Part of a small language model's weights.
Architecture: rotary positions, biases, capped logits.
Each number is 200 + 40 x the weight over its row's rms, rounded and kept within 0 to 999. Layers, rows and columns count from 0. The size before them is the row's rms in percent of the matrix's.

# layer 4 attention key, 32x64, rms 0.321, rows 0-31, columns 0-63
113,210,261,124,126,233,253,116,115,178,181,211,224,131,202,182,238,180,165,202,189,198,209,182,108,182,246,216,195,124,162,219,177,139,271,196,172,173,170,202,165,185,244,191,111,226,180,149,160,205,198,233,190,211,163,168,133,221,172,202,215,230,213,178,215
158,217,250,173,156,209,214,152,115,218,225,234,204,167,209,163,237,166,123,163,132,213,180,225,163,222,213,247,147,149,145,215,193,170,272,189,152,163,163,210,182,185,279,241,180,254,209,168,162,165,169,258,182,181,190,176,147,209,182,274,162,258,280,178,229
097,171,131,225,208,255,209,249,245,251,196,200,208,245,161,216,133,146,204,199,249,182,165,179,274,210,135,218,205,259,190,246,236,175,96,256,214,226,168,220,279,168,92,120,170,184,172,194,212,175,258,178,202,196,191,209,204,188,205,169,210,161,175,223,181
103,208,247,149,184,121,149,127,159,189,181,225,187,119,200,155,289,198,166,175,233,200,194,178,100,183,196,247,180,168,194,191,236,174,257,219,163,194,192,216,189,203,262,223,213,289,211,196,131,173,162,185,120,213,241,193,170,218,176,244,149,240,205,150,226
109,174,148,245,238,244,176,230,299,214,229,179,203,250,174,252,120,247,246,217,225,186,129,216,261,210,139,168,214,267,245,246,248,209,148,182,244,211,230,217,278,195,134,153,217,156,205,234,241,206,194,140,203,187,207,217,225,171,248,160,216,172,168,250,186
087,254,198,233,283,180,212,234,235,186,167,185,204,263,146,262,123,238,150,146,215,192,247,177,270,180,174,215,210,241,227,268,203,197,196,221,185,250,226,250,161,171,182,182,235,196,148,158,247,255,271,183,167,152,174,213,271,232,183,202,208,199,131,128,175
109,173,233,191,171,251,224,153,113,178,206,217,199,163,222,168,177,151,136,183,141,210,197,232,201,201,230,244,140,176,161,227,186,160,239,140,161,145,182,291,105,146,237,200,178,228,251,185,167,171,144,248,195,193,224,140,133,184,261,206,179,208,227,151,223
085,232,239,223,164,221,170,256,142,182,275,143,146,225,194,267,194,193,232,191,197,265,190,233,270,197,202,234,216,212,159,217,211,239,239,120,268,175,278,257,175,215,207,254,204,186,149,137,200,123,246,186,223,256,137,193,235,219,256,202,209,167,187,193,169
089,151,170,234,260,235,221,259,223,198,168,199,202,255,224,277,156,208,222,227,231,186,203,180,259,169,152,143,197,278,221,239,231,171,146,252,232,236,217,243,210,191,166,136,210,102,130,184,192,193,240,168,207,122,264,219,259,224,160,191,197,176,163,240,223
107,201,210,164,150,128,193,161,116,182,249,245,152,268,217,251,310,115,180,186,215,247,207,196,154,225,250,269,175,142,170,206,225,215,218,191,230,238,217,162,182,211,218,192,209,254,220,199,208,179,158,242,229,136,149,186,205,143,184,219,192,221,282,196,197
086,263,222,140,240,173,184,233,203,178,134,134,141,178,224,258,202,115,150,247,228,116,258,182,195,184,122,159,225,197,154,236,202,177,186,169,241,226,193,231,129,179,231,178,158,169,166,207,144,243,190,239,206,206,129,225,173,168,168,199,201,190,260,144,213
092,247,203,159,189,201,243,205,154,211,150,188,180,166,260,235,198,185,213,251,295,194,150,164,306,203,215,220,238,190,264,257,196,146,248,194,256,250,326,192,276,204,196,196,199,244,226,209,191,203,138,209,238,217,185,194,197,191,172,202,209,179,203,158,261
185,167,165,222,250,210,202,274,283,181,163,175,217,216,179,227,127,217,276,239,223,197,198,185,230,154,188,153,209,220,242,213,202,234,114,232,224,211,242,188,255,183,113,162,199,159,186,227,252,200,237,132,219,153,157,250,239,187,237,155,209,142,130,225,156
131,151,158,254,235,252,187,274,275,215,183,147,213,235,190,221,149,228,259,262,216,168,194,163,241,174,189,142,220,266,236,208,189,224,129,247,239,202,245,212,258,164,139,211,243,162,210,239,247,218,247,158,191,158,168,264,241,189,246,141,212,166,151,211,192
122,197,211,156,206,158,156,131,169,191,198,171,159,155,206,141,283,183,169,171,188,155,235,231,149,248,197,271,138,144,133,213,227,209,271,145,149,144,228,216,156,181,211,247,209,256,223,147,149,211,157,212,237,195,192,184,174,184,133,258,157,235,244,172,206
078,248,197,292,156,230,205,169,185,261,187,205,141,257,152,191,216,202,137,262,191,213,257,194,208,224,228,162,239,200,244,202,220,124,216,176,205,195,239,161,214,175,243,190,168,154,212,127,145,221,173,218,127,206,167,221,241,167,166,154,123,307,197,214,189
081,252,210,203,196,155,227,225,209,136,181,199,155,211,186,167,213,177,271,159,273,225,245,160,237,209,149,166,190,233,209,207,190,249,185,154,143,211,139,185,232,180,243,172,211,255,138,210,139,226,293,146,225,127,130,243,226,131,203,217,204,132,212,204,156
083,208,180,196,240,304,168,197,209,159,156,207,147,219,172,273,253,194,173,167,190,221,264,275,160,197,194,190,132,169,208,156,245,199,210,257,140,233,104,173,251,136,189,225,202,218,284,175,212,154,216,162,144,188,193,229,135,193,208,157,184,178,205,204,220
084,225,139,189,84,238,148,185,219,184,123,139,241,168,193,246,112,214,199,237,222,235,194,200,162,189,290,196,250,190,202,169,220,224,176,147,183,190,200,230,171,207,255,296,255,169,232,241,167,227,176,214,248,167,203,253,236,152,222,207,203,176,199,192,240
080,249,211,219,109,139,191,175,200,208,187,255,217,189,159,199,178,170,218,242,185,231,196,137,220,203,251,240,174,141,173,233,215,215,186,243,170,203,229,107,167,266,206,170,215,191,167,244,219,252,256,188,175,174,271,232,201,162,188,256,138,310,253,192,152
087,198,155,183,193,175,228,159,178,254,181,259,235,190,217,220,174,226,139,186,175,229,206,212,137,108,138,161,216,154,226,208,103,180,218,238,208,176,227,226,222,262,214,159,263,209,215,228,177,84,186,223,167,166,160,209,210,121,132,203,229,162,239,159,205
095,162,183,237,243,166,188,222,247,176,212,177,260,232,211,211,178,192,228,223,213,140,243,178,199,118,255,170,224,252,135,147,234,232,183,147,245,258,167,113,149,249,164,169,216,169,201,191,259,187,231,127,197,258,199,220,121,131,256,201,183,206,158,175,213
074,209,150,240,223,137,250,215,241,163,178,111,188,186,265,179,162,187,225,206,283,209,170,208,222,164,177,113,215,205,150,201,149,153,188,280,177,177,258,176,190,152,162,170,155,171,249,224,192,234,231,162,219,179,187,235,257,176,198,114,130,203,162,234,206
086,163,265,243,207,180,143,186,224,225,160,178,179,225,191,218,125,243,178,199,265,201,203,194,228,164,199,144,214,240,240,269,161,159,163,230,240,194,174,176,214,208,138,236,132,173,183,253,135,198,187,255,302,218,188,255,283,245,270,190,191,162,211,177,234
089,190,172,170,175,123,183,295,191,226,205,196,216,141,251,205,253,233,213,172,166,268,238,226,258,205,139,207,238,195,176,245,272,179,210,213,225,218,182,185,186,317,195,257,205,186,249,217,173,173,185,92,234,186,139,208,223,214,217,218,180,177,174,230,262
080,208,221,186,215,190,197,197,243,114,217,207,226,220,254,122,209,185,202,222,227,221,180,176,173,186,135,137,203,244,223,160,240,158,216,241,182,185,196,248,166,150,116,244,243,250,158,142,192,229,174,213,168,257,140,286,288,196,160,208,204,234,285,207,220
089,154,155,186,166,274,142,146,219,221,178,191,294,232,224,246,223,225,251,186,265,198,219,195,142,99,189,183,194,207,134,160,203,169,178,276,304,171,173,176,260,167,221,205,204,225,204,130,217,217,233,259,190,196,210,175,209,225,227,179,199,226,228,150,194
079,230,194,199,204,136,158,232,214,204,225,155,216,139,169,243,229,224,252,256,156,289,199,190,219,242,244,172,167,250,204,222,162,152,229,175,244,209,181,150,133,140,161,181,262,216,116,239,124,163,231,194,162,194,240,186,144,147,145,247,177,202,221,243,224
084,183,180,207,167,208,195,170,247,195,171,179,208,215,144,194,222,190,216,188,154,169,207,159,160,187,187,205,172,265,231,197,239,172,165,288,239,175,191,148,187,224,166,134,233,265,151,258,285,203,192,153,266,224,146,172,311,161,275,173,217,178,139,227,241
091,205,149,149,135,287,224,244,236,257,244,242,215,235,163,169,189,273,229,247,233,210,187,184,188,238,135,183,257,192,183,153,174,199,158,199,233,180,248,255,176,150,179,181,209,191,145,205,93,216,141,181,132,161,145,215,219,198,235,248,221,183,199,182,149
094,231,213,125,244,251,272,127,208,170,218,184,225,223,198,135,234,252,139,261,273,213,219,183,130,201,266,153,165,202,153,221,242,252,212,248,214,166,225,205,192,213,172,265,195,168,258,219,155,193,277,199,154,223,187,148,184,228,247,193,220,237,196,259,193
084,212,209,263,156,280,199,209,178,206,241,195,169,202,273,179,200,150,231,179,216,242,225,218,223,171,218,180,145,187,243,208,171,290,201,208,199,250,215,215,163,230,243,223,102,232,175,209,241,152,204,227,249,234,206,133,272,187,216,293,196,142,283,174,173